config = dict(
    d_model=256,
    vocab_size=6588,
    norm='layernorm',
    attn_scale=0.0884,
    bias='none',
    parallel_block=True,
    init_std_qkv=0.0312,
    decay_shape='pow',
    doc_mask=True,
)
Each number is 500 + 40 x the weight over its row's rms, rounded and kept within 0 to 999. Layers, rows and columns count from 0. Numbers have three digits each. The size before them is the row's rms in percent of the matrix's.

# q: layer 5 attention query, 256x256, rms 0.151, rows 35-101,163-229, columns 0-63
# k: layer 5 attention key, 128x256, rms 0.147, rows 35-100, columns 0-63
q35 103:519578443458516482532471471477469516509533518472502503505506483406521513498495461419572420543471526513492467464465543583544481499530553553454541470452518542468468467518502583528530493503503529
q163 089:535556521395513481545560546504520505521464490479464457490469508478520463490494533490456445466441442515543486371436475507446437536451554533528458536442588472447460470522455547486449560545465536
k35 083:497535589464510511427475476509466541475496549515488501511526519559531520516575488568495560517567569502482474568457476545535568516446427524499533483547448488488464471582518478534494481477559500
q36 113:495509524462512495535483482514488552470520461528433420467488511508491541520545587575528573544473504472534506533483544530528537441470389438451507503502485489445553493561520530475471527504489458
q164 087:438452566553482543523481572503493425466555546540588508462526476547512525523481524533487562457486542520513510562490489502534546503478521511517461524479490461517440522480559563498433559487510520
k36 088:445488455453539465523512408497512534533545464519398493525454402499557465480497448529532546463482519486511448595572519518517463448484527490500419504484441480486485435514473498512466523494425527
q37 098:498560493593505523463482522491472592470526513519557525517509487548443547548559412555486432572480504497507522535546486424450510526502516519537532446451502516470541468539510473559528467491509478
q165 092:467480544470494504480528480508495550483484537529471493518535463604571574471516497574482496498455482552465508548492458440512475424534514481500509511507455464486496527497435567496567492521559509
k37 095:559495471447543526560495505504502450490532481506444502503520593493480491517482496416558525485431523471510489515494548594509510569458516521498449537583525478496534528496498472405482502526455521
q38 116:513529491564490483544486432463468460500449514578464531523590509487517536544471539556510448511444495493475470430458438517535463465490457546495493626471486480470385483445578498545467466501506492
q166 099:532524491533510473562488518425514581546508524561425496505527476450483440499536518551464501501473555557467468427487426510463504470454439536514546544483507509503431555424523535560487498509551491
k38 092:498489581489538493486495477501452537488548451483481532474484468533400491564539415470549541509487527444506490610575472535504565528554487475481429443524487489470564455494516522514491490497495404
q39 105:526487483484481493493468488510498497550455498455513511466488427525522464555476423533545487548461458533543468511528502480490493447495446437464495462462548510548519434483538475489484496519505531
q167 094:524445515527511417452474486458424488488497523586496492515507453462457523508466511507537455468485472478569466530578526496498495479505436476509522528556515553628514497465540486558524510563482444
k39 105:528528423524548506470517487500549556506533468571427504505505473555579496509477454531546500525518519532471495478530504468495455466532467446489518521526462486459481505553539497559428504481532514
q40 117:578477472535432569523536545559480476574466441518446522393497492423562506486564561556519580509513559501531460498447535521538459468525515572524559560528509492491419551481507493464450535470453511
q168 117:507496504581529546486537479552485462517493480420483469493432593545432469503555438493494529491523513491474498488509504515412478520496504523519479425462494572426595520515504459526598506457477476
k40 093:544530407429466450468464486474609495492519543491557514489535571509509474496455543472435451483531513501489485397496469493525480558522531502490513526471509441501439515608530451527541497444496523
q41 098:521494497461429521551447497457440524552517456503474493505446483519494431509425416479539506494448519476514460517532485493441460442482488472562507502479510581479492440553504519444471497530511512
q169 096:446516532524480584520520534544494502430556558516538408527481492543532480535404496516508453542522492496469473546499518470470567489507622494547518523443512496512495550513484496470523524526523489
k41 096:526505421508535509555529516522531488527496476425535470443543481544498481534541485448572495554582525521509537498485547499553529535524555513480560564462551508494540477502554507502488506483418475
q42 102:529487524488515510480520496531511590532544470573475496452421496533588541450455389463471532565431597498492495496518459453464413509569473540460477514471507539508536497542527521494505534560485582
q170 098:534496476474490499524538509501539617550482478470444474554505475571564576459470465552497475556530470450437525548507519479437480521647463501426493440474463539462503490554502493434540498513476505
k42 087:452548505552515506535553466516449446528558527524489425473491405527506602520565523509487460480558465501550496525506515492544562453470396476517523532557493449489547432414495579489436492560426505
q43 084:541439532542477510557471496502538446473544471490517505495506552515473524549467522470499451423566570565489535513548452490481508550457526550516422551477504416476466539498473519514542420469506446
q171 087:515553551516478561537489584526549537468480529549574623506503558496496474536515474481464480559601543519483505498475527533480573535479578582463462475438504456462427513525480512497499444482475521
k43 114:508633542523516524480478472484523530480435576477437560500545526582477489487514504453504464550492555460522510489515481428544511544448501474488477457549499554564559471565560497512538531499511467
q44 110:488425485484551540476523550533534568500524522489498494467464479497487543532517463422437432451575481498489516493563452455473514493476485475514484441536549499484516529485463504492579472471520482
q172 092:529433391571475599510554444539503519543506529469522553517588503500559533506475474408563450518518523560555541490534526432508456460510458505461500479494520454483471543509513502506473508494459524
k44 108:505457480512477486422463630453555489508467586559561518487446537531474472501470485523436500478559529480446528561484477491560415475497518533507506521477517541463514460554415510495486520464458522
q45 118:556543502497522501519474521512453501492447549507399453510499475471524460505545439482461517485439465504509436537489504503445509513542483498534522460461476532474506434495485507557559413605478480
q173 098:533523528572497536430435449409489544560465541462484472454559535516577522518509477451489467501491435496466476499440532504467487564546458509571484512457482532545429517498499533516516497536490560
k45 099:553455537487499518498468521482582499556544515491475520491527551486541502439503429509418519476499509521553522474545484434574422495530427528486462453503541500466485475502499451414565477546467507
q46 096:488499522508422562503452534531451517524484435430502453453496547461476453503518422524507516435463469518513506417516561449515485481475509492521446540489494499431502461520506432556531518502495448
q174 115:458519439545467565526455568537486458553509560489562468481502533505476475470514546493529529488536466500448450411443469484535410435498552566574530579475477483449516539449457426502497530453472481
k46 104:550472565543571428505528438500517478471481455522465530528443453523511425459472541457588454481567537529456448468538487520486519446555456482455488506463537516517537499431426504520482435515473436
q47 109:520455476582575495509514500473504510534511483459459510493460482554486506523507491493534531496476538496506481436534499472517483468513409487448501490524495470452483522555502460557488441475431488
q175 104:495475410550559482498428540468490462480477497494552527462473471513442537483477481520473504459497528517405520412570527463507457428476562495437528556537485507469484549528493467491521516495486453
k47 104:493491554461513506469506469443458472509516505478551517516509477443489552504440449567463562532503511541536579475539488440500476472560530466526546536485514568511450475549504464493436531518507411
q48 097:525447526513485476557534582542445424537539424585422564465478478480474510470551458524505524533526556507531530470495595497471495526496528533485474525430560446558486524483473486535511500508513504
q176 106:539453512455539447506515546600460498526538493496524555504504490530454534550507550516539478482509463493568472487470544478605555434476549531480433484454459504459543483565430552447543532429507510
k48 112:461474512505554515539477557518505440518441488484521497546541475432576511535519508557437534472466433550493471543509411493519468455485516519507499502591466519418526575419449512425510512484509542
q49 115:499582522497449484536435477487472506527495546509481478497493514567510538483445506428556506502417549466514474487490521571454431510500588512507459527518509504492533432481536504534489461583494511
q177 111:557505478666521535484433553514465538486558510529443417490480469533533513521514551448552536531517494450499497461443529536510509452517502452538514519590442532457573465466566484549471530538541445
k49 102:476535496506484532489427610510492446521524487497560539543535507421487522535494521494514543486478491433563514481532548493523515559482512459439485483449482443522556416449508491452513479531487559
q50 102:550536488510450471507492506509456538555483449561452473484483545458515485457515485472491478468433544473391429398488571513460425548513484486506482509541506497513512502494449511525523539537438613
q178 108:514432472505413457443404516521490533519479555549523448462427514428505480515477500485566436479503496488495510467429560457525434519436463479505533488501535502449535482501480465476542606508518547
k50 115:516536497428505496521537458463444514536548489472492508522515539545473530414461568477446596465528489543502491475469555510559491532466601496527477570516520515487457437542494489461504500534458551
q51 105:511485498474540524521462504538483516469531501562476478524552498504530478472555473484455527417449546417512472480546423430500520543543507533499530458496433511543489516420471500522498496527475525
q179 101:491422500468567512461461468540502545474559489510417451497492449456506478565507504526467521468489487485516547509499468467517464526461536501421413486535440540514406516530466542547532546531559531
k51 111:558535476452536400560503539462496567508444453479467466491468498510514516535492457553526565504457472485480492501560542512439496515507495508477470469502491471513495434515547510556503468539468522
q52 105:516467469453470523552483519532519503484531533533450552578515482521464531518525453552480509600412503492448516506506504473501533595438491532501519511515566516434434536600531540460431521518442554
q180 102:431505481497537492469513538526531500465448476485510558565507495532479531521505454578493456470509505484473491512559493508501520515473561517478505546551572568504443491534510508499478465484449502
k52 109:441523506502471606433552484446478542494448446476545514524502490503534506486474512491497528563453487510486441552490495477512502492483489479491473460555437512529464475521529491448478567454494462
q53 105:562501447517447463586445492475503464536454533528459507466424431447555498532502538506521449473509503458518480428576519521436444603448530516514481476428548480461475462515520532551504464478550558
q181 114:471567565509477513545405537497514420470466493493436476498472437476499511513494493533533551476485536477496502449524482457510494551505519594434426537522508496502485492515502528545485511472547547
k53 098:441528481517450523516551514488493488484550489464477455485501493487473550574443538538514549510488510550540534524441504542453476492491467490482569450441522460415476463474504518487515532545525465
q54 101:506590415518449514455493444581477505499544499486526440497499553529515439415510448506541599512512482491584448535434566475485495539480488503489501546468507570535452449531454570518508507515488479
q182 104:489510434529521516469456473628500572468515444388547455479499550501451520444467528502456517488512498460486507512470559529458577514558472522425516471495518566596514469527505534455502503446486479
k54 118:460525529507504414446474539484412481503453426528545518497505533474563511487512513478457505521513538486503503432455501525529520520499543546506451580517530478522454536390486602499427512488569548
q55 111:415553438436524458540547523544533529569478479503509499554513478495567487510452464458515554487504514520509511421554475503530493463500493528436474509491454552464470510505507467624513474530496556
q183 115:465468463456525429534477487540498506547527478545553492524511531435502509498494519483549516506484526554495465439559469530525525508455580497477524500515479425570503463530563516578461452473507521
k55 105:496537450479508417500479417549487474492526495499463517492516559545510512399519491468483522487465561514534486537460535550465522494482517490474432515528496504496527443530522474504508552470490467
q56 096:528542472499496556498518450472487565547533565502486447458414483539452466499530457526502509489494526493473598502462562479517546551476502513538508433563485443473522465464527537499510510463511487
q184 112:529515449486489472579485461483519528521440481514496533511472527493499495543525458503503496493534485509458521528515567539436542524514516484542524419553472490499556395509586444463521501464458493
k56 115:475448534550516522454488483463473474499507472433465497496466544514472478499569506539573522517461475437516528485569499533510485490474540514482560446487549483522514509586516475496583512492537517
q57 108:516497486484467493522518503456489525503493570511370484515552447531451528522515498590550494503514472480501510565479465484492573435510430495455506511483449487513558489485498570520518555488495502
q185 107:520516486535527482472495514454509529497506523465408499500557447528495568500490447499467467522490571502507480533471429523524469495495455534454514542533411461475455539499514556535476510463490447
k57 108:449573476527447499481469494484448529463477459429500434459474495501496491524447561489497487523500480520543531431432517564499460440509500499491474447457541527551542549503478553520562512476522518
q58 113:473473599477525511449426514559440523524581518489538520454494501550531507477525468461468503506480485526509530539491508499512535504515482480515462435441487467539466495527432552415489495529484524
q186 105:526541517457487518487415482550489473527554530513503441502531505432543472467464455452490498465417481529547491528519566570443509525494510484476541523442543517569527509529473504492486583557490525
k58 108:637496515470466485467532500512467488532529488490433572414446484477448546480526481549633538487534467511468466475436534527492493533523538482493529482468538530505540520509442432456554554503523506
q59 100:498528504539474592571507582506500480520476545545441512528602508503518541530487481502435547493528508512573503550483490548470534472533432492477492519558460525531497492450472459513517409461510494
q187 110:497542545497508584531508502422478458504503500458503533463474483534511612528478544494518489465449528534522475524513522518535494491529426496501484528486438585516474496576459491441493510451384551
k59 113:503473565603409567501559545424454490541572466430444501474538503529460495543443550503542472505521475492518426529554529416537592447458418497568503505502468487460483505507534528548510555506478465
q60 099:558439504515486472589519496537486513553457468557554521484457539489490517474541449546459510526443507554527551507545482539447511496543453482479451498505545468532517430462503523467522517525424445
q188 105:525495436577393468568553494521486489517484488454486509505549479503551559559502489518504527540510518540552525506473563485517465528525468525466518487488506522496543471508484514481444504543542474
k60 104:510479447531434481490526483483502471533483508463577587542459478466509534450531439547427462520421534549512514468586506500449490485494481477542548505551516515536474459487515459485482438501476426
q61 096:484509556507461510477506575464465474492453514491495513528482497457461499538544463497488430452485528463526536531557496485499532500496514459502492567464541479554512491465547525552497368515551485
q189 109:505544467464527535485463447473549503469449561541482459540469500436480484489601484555454478520464421482476529594458548513526534528493596504532540525522470433504505467485512480534522446483522506
k61 104:481416443478526512503454480468489440449571619532446482495476440436531481510491529500565549508522543504550548514437469491509478518506524497509502504524543533524487439492505530498493483530476558
q62 099:456561460534538477501586351446452503496507498393532471455485488555515558492476522561454479502539551515507472562531515539542481487523462478575542501494454538506480490486505490523548429506517460
q190 116:474495451515517558565550448479485553482490466494515431467403431523466532488485551493445532484492526528486525569572546513538515429493486525535477545519465483451475514443519457519444488527484521
k62 107:442535523465485541482512472524479494452445502570513431565522557487559533553541528529523517507522508550518539530484554512587453511491552516563540493497501470494518459566530422530499497543535428
q63 099:453428482466447516469538542542522470521539477524489516479497510495589475597510562447505488395557417525534537487540410477549464458562529501511500563446478487544463616509410513498496479575444507
q191 110:478477478468508524522533546468499533494472433564476504495406483537547485519508523524525509484532511529546510505491518523434626464449543487518584520456481441464461506433508495498461453530447551
k63 108:471579516520531549438502487544499479455486478526469578514521489542547551512486535459541534460514496510526524528513514460515515483446483478550465543533407525498527561465459509485517563535514520
q64 101:523470536508540519481550508459487524507516463475475485436513556539482556439509465438518479516519554531501551469461550478522430477533500512546514511437468491492458505538494427535508425605529506
q192 110:536497522456501541493485539496451506523515452474470563517526511546467513480504462528496439468503484523506477445503495483528523545471530486556486524442437490521472566504440488538529422511458494
k64 107:535500504555427501515460535549543512486454494562511539616558525424535496502479498511556479543523468427549448554526521562496526462488579495456501530525510505573511543510458572508479525476440450
q65 097:537569585523504531545471516540490460524504467394435464450446441514533498520503514560509428480571565513535452483470380436473566501463543485507475470514483471506449508484434471498479487502504495
q193 110:518499528492531504572451506544517438517531473585454529494489462518521538520456525575519534559469564450511520497449493500517500481451529540466534462472474551473477435461434538552429514590487582
k65 111:510464423468494466488528520536619553491492462578508540515430524427541467492530520473434497504518491460506473476487529402446467467480468523480549515490440495440435591474441439516527520448469437
q66 102:481591507501567514508532465468404407465487453548481488516540483451486518446500470479439453467473485501515548518512576540500434512549509614518513520438493489552464537495563465480542505506482489
q194 121:456516460565511437501546502417487482530449497505541512546545546458536509525520475525479482446509549492445536480420526509547375474530430520506466475464488484556559480428511516495519453512527511
k66 111:554508507496521457511510496503614508531497441508435469536573551431446514442469568490482523505509460546561570407461455435513509457559492559500514580386491463533592489480508502503465457478473534
q67 103:477508525529485466432498466498503424507495466474569533563515538436493502525440477527482598514510512504556509544581516508492485496479459435476503558497506539576497484461507392516542486538510539
q195 104:440472557572549525409563462509502457472447518523597539499454537486488469475432586475509554520514510511508563520549501492597510463504457505469504520489552501476580561454512420473499526504555417
k67 106:486405459426514411519499529493487446566569532564536537468544538526549444492451580470494474443464562521481482523514495499485493538515510491567526513495494523512557464554538461507483500555522484
q68 096:478448516465480406547480500568551485561492486554519462443440448486516535493454548548450485475505530531517517536444542484479523486502534528528566519483501509459560412518501472518534537470516511
q196 110:482494491499421508515500513558478521571512511519515454450463468454550544487528532504534453412514486549576539553555535478485452526459562459546483507464566447465521462411487514506465561466565498
k68 109:433533473502495514490557513534486531516545576526484585482537472575523556427495506529445442482444502499554427519495468512539488513463571456496537601391506481491506510520477480521518456556471502
q69 100:429507455449453524567529461548517501479476508524524500455451514504392508503543520449516518472450467477502465501443553570522589341484452441528428488545524527443468516537472490493480510488502517
q197 106:495530472426526469518484555493528509498455504506529501481445511566515539474546561565488519485480512543551430478528493509564448466536524538446491520516499563469488565546432526553617519504422526
k69 110:483471522480530473604481478546502454485523504552540559529457544525462608518469506407580481541502486461509515449512488521554475456540521426505481481562471609524526509442508428505503481461432487
q70 104:502594526527500504450519566497497577572508508442582423528445508510433480464460535515408544522532509552525481512467482483527494574446506474497524464495471472462481532545480511484542455526546527
q198 113:502512568512503486475477477530382480516457551440558432497523540445526503448439465550498508518427432519561490535472473526531469549578456480529492509487469566500532536577524501450466490474502503
k70 109:494514532491531479423547561482531392504522516534560435496471481508476506523508540519408578474465517471458491572475554475447577465527447480545446495540521483489474487523536541488456480529475536
q71 100:500521495519500480545504501453509502504519503506507510474536462517443416506488523482454525543523547555501524520432424473446480539472533528562469549399547556484455430472562545470508526559499457
q199 118:524502482474483513558478510534510479531538513555538533451481487538540470509513520482485445508534501556528579555491514450526471540452544552477495616480544568490474495527471559480501529549502482
k71 109:506464537356445478593504442525523489498493556502526471525544418453480472515461547490470493491508456558463508448555523508510534534495540490482502442457472493485487572564454550521497529450472480
q72 099:484541525476512476428509508488428445442459507526486554506511491610483452485503519503498512491474484519529593548476442518479469500516470462494472531470539479484516424578527443507517501503494479
q200 100:484575494500468485440451449519460504563470469520517576482503480613477461522498536492533531455521489470478525500557523495471497510538514498605508536492475500523447432538520389542490551530492461
k72 105:533454475526439472463503413496473546470475506477486482489555474500486503449528513522517518483552551432545523572498520465494538483539560408465462524470459437500554500585468546539554441482511505
q73 102:520516546469453483588502493543436577522499561504509510525489503518541517566511473478452538524422544522472475468498505508486517520533451481584545506450540585557518564444520468539506571509533508
q201 098:529565468505505472508472485547498450528511527507471430543495492511452430556508509500428578476475469491482453413422439513523490479477452517499536539560451482529491462483528501549536515489544562
k73 096:414518520486468499445464577540442565503510512489551464418564508489471575494484509489476482476504503362496593470603541558517429514505480491544507554510516444501475494552519506472481495507519529
q74 109:528420435533427438459526468543477519444482532502552529571524524504466466501570528480481576418586502464423485463421473520415511480501472453471482513496529557552501564513509511511540485457474476
q202 108:525476489523452433485504518508592512492518438544547557564533487499517464557509517495491521527542510420460488474449557440436473492523494465459504486567564460539504523504492509526493488525466483
k74 111:502474505551483547510477499517548544566541488476495493451496518550558397499522428498512560502453503502427463411403510563491445541468446486415475570504535534457522530493541510447449562443514482
q75 096:503533485493444478457490593562482549498491451470599529502487447566515442474538339484516519503457503494519452523439484536497503494472511562530492425509579586464549514531467519461489477539516518
q203 109:487528498483428526518500591506540490527438520566489490470513506532465510490452476498445564419477507444517468489475541538484491474507400565508534437533489520487494536504450495488542591478546541
k75 106:522485598468477492544525543517511512481555442546499498496529464485436509538508491496436499495456497492518563489452523445419500469546485572521427405480455470537447477466513476541481499494468475
q76 107:470492476493624514504496456456521522463526539591470491534512506539486499504548470443462517541413491549450480559507489468485570452488453461575467493467474515541410463544422462542514436460406464
q204 109:537446479513545499574454489480507551577492499561406528514419487493497471549532455518447519487464458525433494610502493484441545435478487442553465502417485491469454504470495464503476438440535558
k76 111:443471473450467532522475495532604578478544479521535543509438466494513525453484481510539544482467496533507458559520536515488543454533506501441438527531449498386477501539502485491504500456537492
q77 098:497466492565441472448505502508478555518502485474440484576468523533479553583497502597536498511444605483505492553447543490475419575477462458509411481518476412569535534496419530555539538478451491
q205 102:473480544465496515553511535489484481502503431508535508558481448509425491529498530532501497514457508483522508546515529455497434536425490420476437488536486425552506526541516485518532538545454485
k77 104:442452543465530440548423493442475527429452485570401536452454422482540520509569510484494476510473548437488541450431449530460522525466548546471469527486499509489473457591474472483529475510439447
q78 106:500469465583481512464528554507446428446491521512566504422494537499537483526471498493517409493622464506584524544492531629521519457531489548484515537529550419501538498461458533507540543509582496
q206 115:462527429541567540550474548511481444453503576464482480499480482508495450529492485527491454517533444443473574511491517516487526484507527561474494546518577433563464422482487518502492507534531511
k78 115:476541485494474536544520523468496467485566465545485524438512553423483492481513500521555581481515486476515539516548522593518505443493554499510445503507477458563546509471475546557439543503519534
q79 108:514503552449468479412520506513480554508604432518430602512486431502472539459497562529502498555483519535494543421532528435465480534491535454526408490444537497514500485527478481518478540548471540
q207 107:513471554442443515474509555461507450516527483497469516472517407481375521472478502521462503509513557510466516443547507508546485391509518481457474544507515505525469467512499521522550491557531516
k79 107:545541499518550466490489564514490524499516533513468395479447452518460587553547554440482446511491574496495529481551514537495518477533499501478458500414462514511559511525557518504510481507503513
q80 100:539492532553512515460511495503486445495529501517415521471571473421409553487479481462485469481456485470554478545498500427487412399453468491481479530579532525523502465532531476527545493492449538
q208 107:474544468526467501490536482547549483465462512527499499494502424434470553500484543505521488529413528552511415576434463428465455476406517543486443510546563423490520463533531490559490480487468522
k80 101:506546440572475477485500420494474458449450519512512429467501455543470499508496481552500465411517550449529462508482516465572486431455460488463456387485447433498458461496487587474454477447501494
q81 109:551501545444496510484512559527471522545486435471502490460515449548442502486486449553605491491487459504517546509522467509429471470542521466517487517465475555461541464533509499422423496488457509
q209 107:511414450577528584545590526497526530502390445515528490455496511472396526521494485533507535471475525466465493487483491515419456503472454520478559433484420459454485552523497546484486451499500465
k81 108:563416517601495513488505488524534491405470497513512524512524510494483589418541398493494513487451437453556478523530453495453501541504459501483450399516445482504542467526531553585436474431485516
q82 108:480570519500477494429517481525428486468545458524524531486538511478436443511430546521471477452515541428519543502466544423444538523418533569561573534501553446539471476489511426545449517457604582
q210 104:490590536470398440469520443489447491450491473516498470459516531468487513575455367512508474467486525445542501556440546471426488540576467505574492523476489493522429472450509486510493507526556526
k82 109:517532505518458477439535575524590459478504500497532520470519436483435463523486478443510405508520496510488472505455489491511582460540508526509565522467516510594529524556575609461574498480475431
q83 098:437524522452465453459474486528518520472502485519497497480571514474502471491487462545470477465550492503442509443520525406520452545518462521494485557494592519433584432519545528492492479476604499
q211 108:527489527511484501492457537550524510514483428511527555401502499515518546525490554521436442502512535501475490544513541483547508529510565467520529467467527544483555488526516478530492512445496440
k83 110:468539506537432556434469447506502511451513496568436482496496514499507604515560505610418478485474506482488468416484491546571437511457539472493570497435448523486452552496565520559473473553475516
q84 114:478496513549377496462440522498573511510548527478531461494532541499564461600449540498432526505482441504490510450498492463523493536511476522552485475562546487449435496520463496532475504431487448
q212 103:507573476497471508501535525507490542468483587475500533485532528485464444602487550531507514515478543480481483440430472567489492498557471599514458504502530452456486512482467527520495576556487427
k84 114:552531471431546515507546514517500449560486521529545473522448526484511477528482520505479568453480514464448512380522561568501424514499389552528566547492484555496408494361586511479460539562494552
q85 099:442543503519518540549518425506470432448501552465481449561524483576429479493515534524480491536514478481553414445505516480502539530543549510468563541534471488489586467525464514535438426497514510
q213 105:456504490533492413504545484454476505478503540532509463437634559543506505470550479516503499472489500549492462497428483532423523535574548512527535493489483397496504533458519509491518488582514521
k85 108:510529525447468505512473432510467520486469581546548526441503528518505447534544568512466534486465529502517444544454462595524507470508494482510525429549489501559574547453544487546515435496438575
q86 103:541480587475572527451447533508515480477420534410559568452534516459460499469592503534402465549553461493448547464630458518516529504486559537559518538452476527494488382534540493476532507526504449
q214 116:487569550547527545389461506473514553546478448464481540437481536564473498437529504512491451507535515557488497503550480463473516533465536491495472454487489487477539477532494506479537525523416499
k86 107:517511462511536548527479480468534522550508474522511495461479528490481579440462494511390545484506442536442414546548470507481433493490484418495582435483523433560544507522461468458562541545464480
q87 106:441516527539528502442485484498485425448446482548553498534480615506488452520414526518438473533519520530484518511471520548536494509504501503569484544486446551493496477530514484554493404516472554
q215 116:464443467504498495450493447471508478487526475513513506526497573490445441530454520521485486519512553539502547488428544592554528553531477491511455481501437553412545479553494513469493511486556453
k87 111:480500555468535502491456497443475455502410494538504595423454562540430483467579483445447538509520424491517539477448510489508531527524484478485462559479456509478538456547465522561540570494468525
q88 103:465520510434496601432485545478533456473501450502519510506523526512537554470492473573425470526538448473520448558514564497500527511491504491500541473504556561554536506456498465410393512525444479
q216 102:537485436547492513519438468524475473499577431468467505478547445507447488488522496574529560443489496539555527503464537519517504536504463526446471442521542468477436479452436465449543480487497518
k88 103:452445533572491557502558465591510478489526498522575524515478532528499481475486434585446552510549486486512477472550478496502486584458477497465554477575486468514484538545511399478486614488556532
q89 103:453488466548511549469525459471496577471435494515537531459499494481408419502522556494470475484397477532568561536513541491466535476453479528413463474540505496558615445448406444536508536469524490
q217 104:557477497415551555458540588529527435465494512466536541484498480483483420498467495451524534502448523536480455481526495544479525529497556542453491439522555477490586473471492501481507479558495474
k89 107:589538471437512560502488514518489488489484570583500504582476468445520547484481494516450531509488516540349472466517487501550490560446474513434496456454485536490515495558510547471477479530491484
q90 101:550554454504553469482444607562509507465468511492517485459552514507529565512529489529487462516566570531412470442488484489560429473486510546503515478512483528507527466560479497514527503531464555
q218 109:514510509499521459513534604525556487481514468444476457444521486466501606544502473512524480436484492504469481447386469507542411482502557547463509474561530545547446542496493479530482448513404456
k90 103:507562482475510427558473487540575560556510479497522504486522438573479455471514486571519535500510500508541502396434507514441454502524464447561485516451441511483498500543514502567512497501477576
q91 099:449485555512496490420515513496586505545502445470564529455511543498493489533523571466440501493484459486581488524492550505520483494548474472516484504479454539506499491487573482536480521470503524
q219 110:483442571472498436506405531509475479503599461496540517463495540520479528513529544457420482505477443471522448524500572489540539494496495482519510566488442487519488508518550397454424497493509459
k91 106:480533508537493540456515511529474503492419509444444477409445533536460521560517503465475554520507540560461504516575436528435506555508517429505535520449502510538563506443447561481452455548486446
q92 100:532548491549506460549461529542501476534471452483532461480521583532463516527490508492419478516458443465560436496485475503535451521531519491463576506565608517489472477530492445454536489493533445
q220 112:562559433538496495605479472540468549537463458516458524535493577529615511507510523505414501509460497494480405459470473478497499482483461475548545477508501525462424516498478461555551493529473431
k92 114:460492470569439475508538467513487477493418448516539482452549535462512496534540513498491503463513449469544462545477498494424488508471472501543583524569487492494444568504460474478511449517459552
q93 100:490499532561377522395535486499440506502515537455515447468471507508478477534435562534453493455479521463499555578507494515536479532528526469481525461508538416487453473457480507513510475455553530
q221 108:471416534447459469559493467457446517446533555423481501454498424544532533505511434524480503441478497421528531596418445515494522550548540514550507447474555413512487552505530471490488451485524506
k93 111:507501555506468526426564477483567527518509503546548427454492511427436450510408563515521466484544470536515597481551501498542523472476496475472533473433452585511468451459479446474405535461497580
q94 104:551490509526454479453484524499416518519496487490460471526453495444516421466476441398530448522543431491598463495546505580451501532503488527528497450433510509558481520552460606459466521442496512
q222 109:558479450403513511471443495450379520492540503509453500436499497487473431538511512518587483438520545525570428471478526496476517487468553528474475488499489504565426477490517501515539519481443422
k94 110:582425566530472540547463491509506510477504532434502441515500500450465490496510457444552470486490485517490470507473468501491479543505451508435506480509508558582520608489487468540564505480518481
q95 098:446441469562447450501554435434507533515520540490558515574529506487478513478509508522471468532520508545438534475552485479542463520499506472534488511512508525425478480508492480527556546471578463
q223 121:515538460545520436484493511475467530541530524488471454510538513504515554502456548492468446558496519484474409461490531450497507501494449520481528522507562510487461514524560485531493485469545476
k95 110:429540456536473484554436469486496476471443517531478550492502520484506509448490513520449478511494478484533510537485508513506534481547488439519495569509538459574443489496553454552433524475577488
q96 102:493515496509568476499480475461461505481502456527499566520519485460409572494502451496456544566494500447518497493567501573449579496499483459495526479463502511480520491525565558496525539470489517
q224 102:487466472516528490525411506426466444488441490560479546488478531475485547514424516515517475468489482498568509514517540586535536524513493458481481430426473492471536457479500513530581505454517446
k96 100:540495481372477510444491499526479491496501491513487479510421518533493415432448570444427538494461488525576505564517424525542530502480578495522501461521560547484474532454511520469538448446391442
q97 104:468508448564517540517496508513498558605416479455559459518463500495547551452488546528473522528477471459462463509503478522559541511527454515505468501458496454501514510502559498472535506457487473
q225 114:459514421559483501517527545517496488515515479480485508524520468479473539439481493477517550533482538487519511487532584502591523516567549505469488542577446478528511531427482535524524465485551574
k97 106:548458489575573462535475504513524548444610547520513554575507484495544508543515429548553531518511567430487547445537468531482430498517443449471490492502445543549511481501605495514458465466572533
q98 100:489454517515429447526597527530562548468509504470472467518544468486535487489508474481492492518547541483528479527494522555473477472507471524484542497498566462463507551493519426460480506535476523
q226 115:456441502509455472442598508488499545500602465525403503461556515472531441437524485496479472545570556484509467555481595477500480543490522481540520481537503488452470518454499532477510501504521538
k98 112:467521541521496548476541515472508474461565485527489443484551529469508507409538460467554375519571475468536422515597565500524442557547455477463478548472468492472550519561524489369482485475506498
q99 101:433442475449473494483519529523492446470504501508499433542410503540523467568412487508515453527501482594461530561477493528506516528424533464558483546451522571526518543518518466438430543473480503
q227 115:381556512519478546517535483497517501456590518467479438550488476511540527528497490476555507495439417565483495470472527505522481526513474452527466474446471605585483534469483459435515517521493548
k99 106:519493565475594528504522482567537530443528549513444496455517489487544576531562609497468460494523534622465554459509462451533553535443477560510496568575534551516518458483473480512539491501550479
q100 098:483552520524488501508439479456536535536451440456482515507523479447558517531553555547597497560465562544545529452431576529530456537515544512559504546449545500443470451478546515505558450499471455
q228 117:521542501489547509474482493482505571509511498475487521483577518460546509485515476495425514527471542528507498429428584499536499541528506547555558547501466463501507509516531490495484506550518449
k100 107:470484479460493450481502591559489501581526408582417491510483451438516584432500536552486533502504488519496482478533482502466462473452491441494474496440468543498499512514428473529460520500480496
q101 102:508451510539571501510436533505532466509504524450575528527470521532552505534525525531532524508502494539452503490400466499503558475545485508540491430460467510512552571555535526454512374501533466
q229 109:459541443495567486429503498496478474479514546480512556506479515479483474569482482402537462488572557497439439530458445445540531453518508457525451498564515489508481462532553506441502413459491444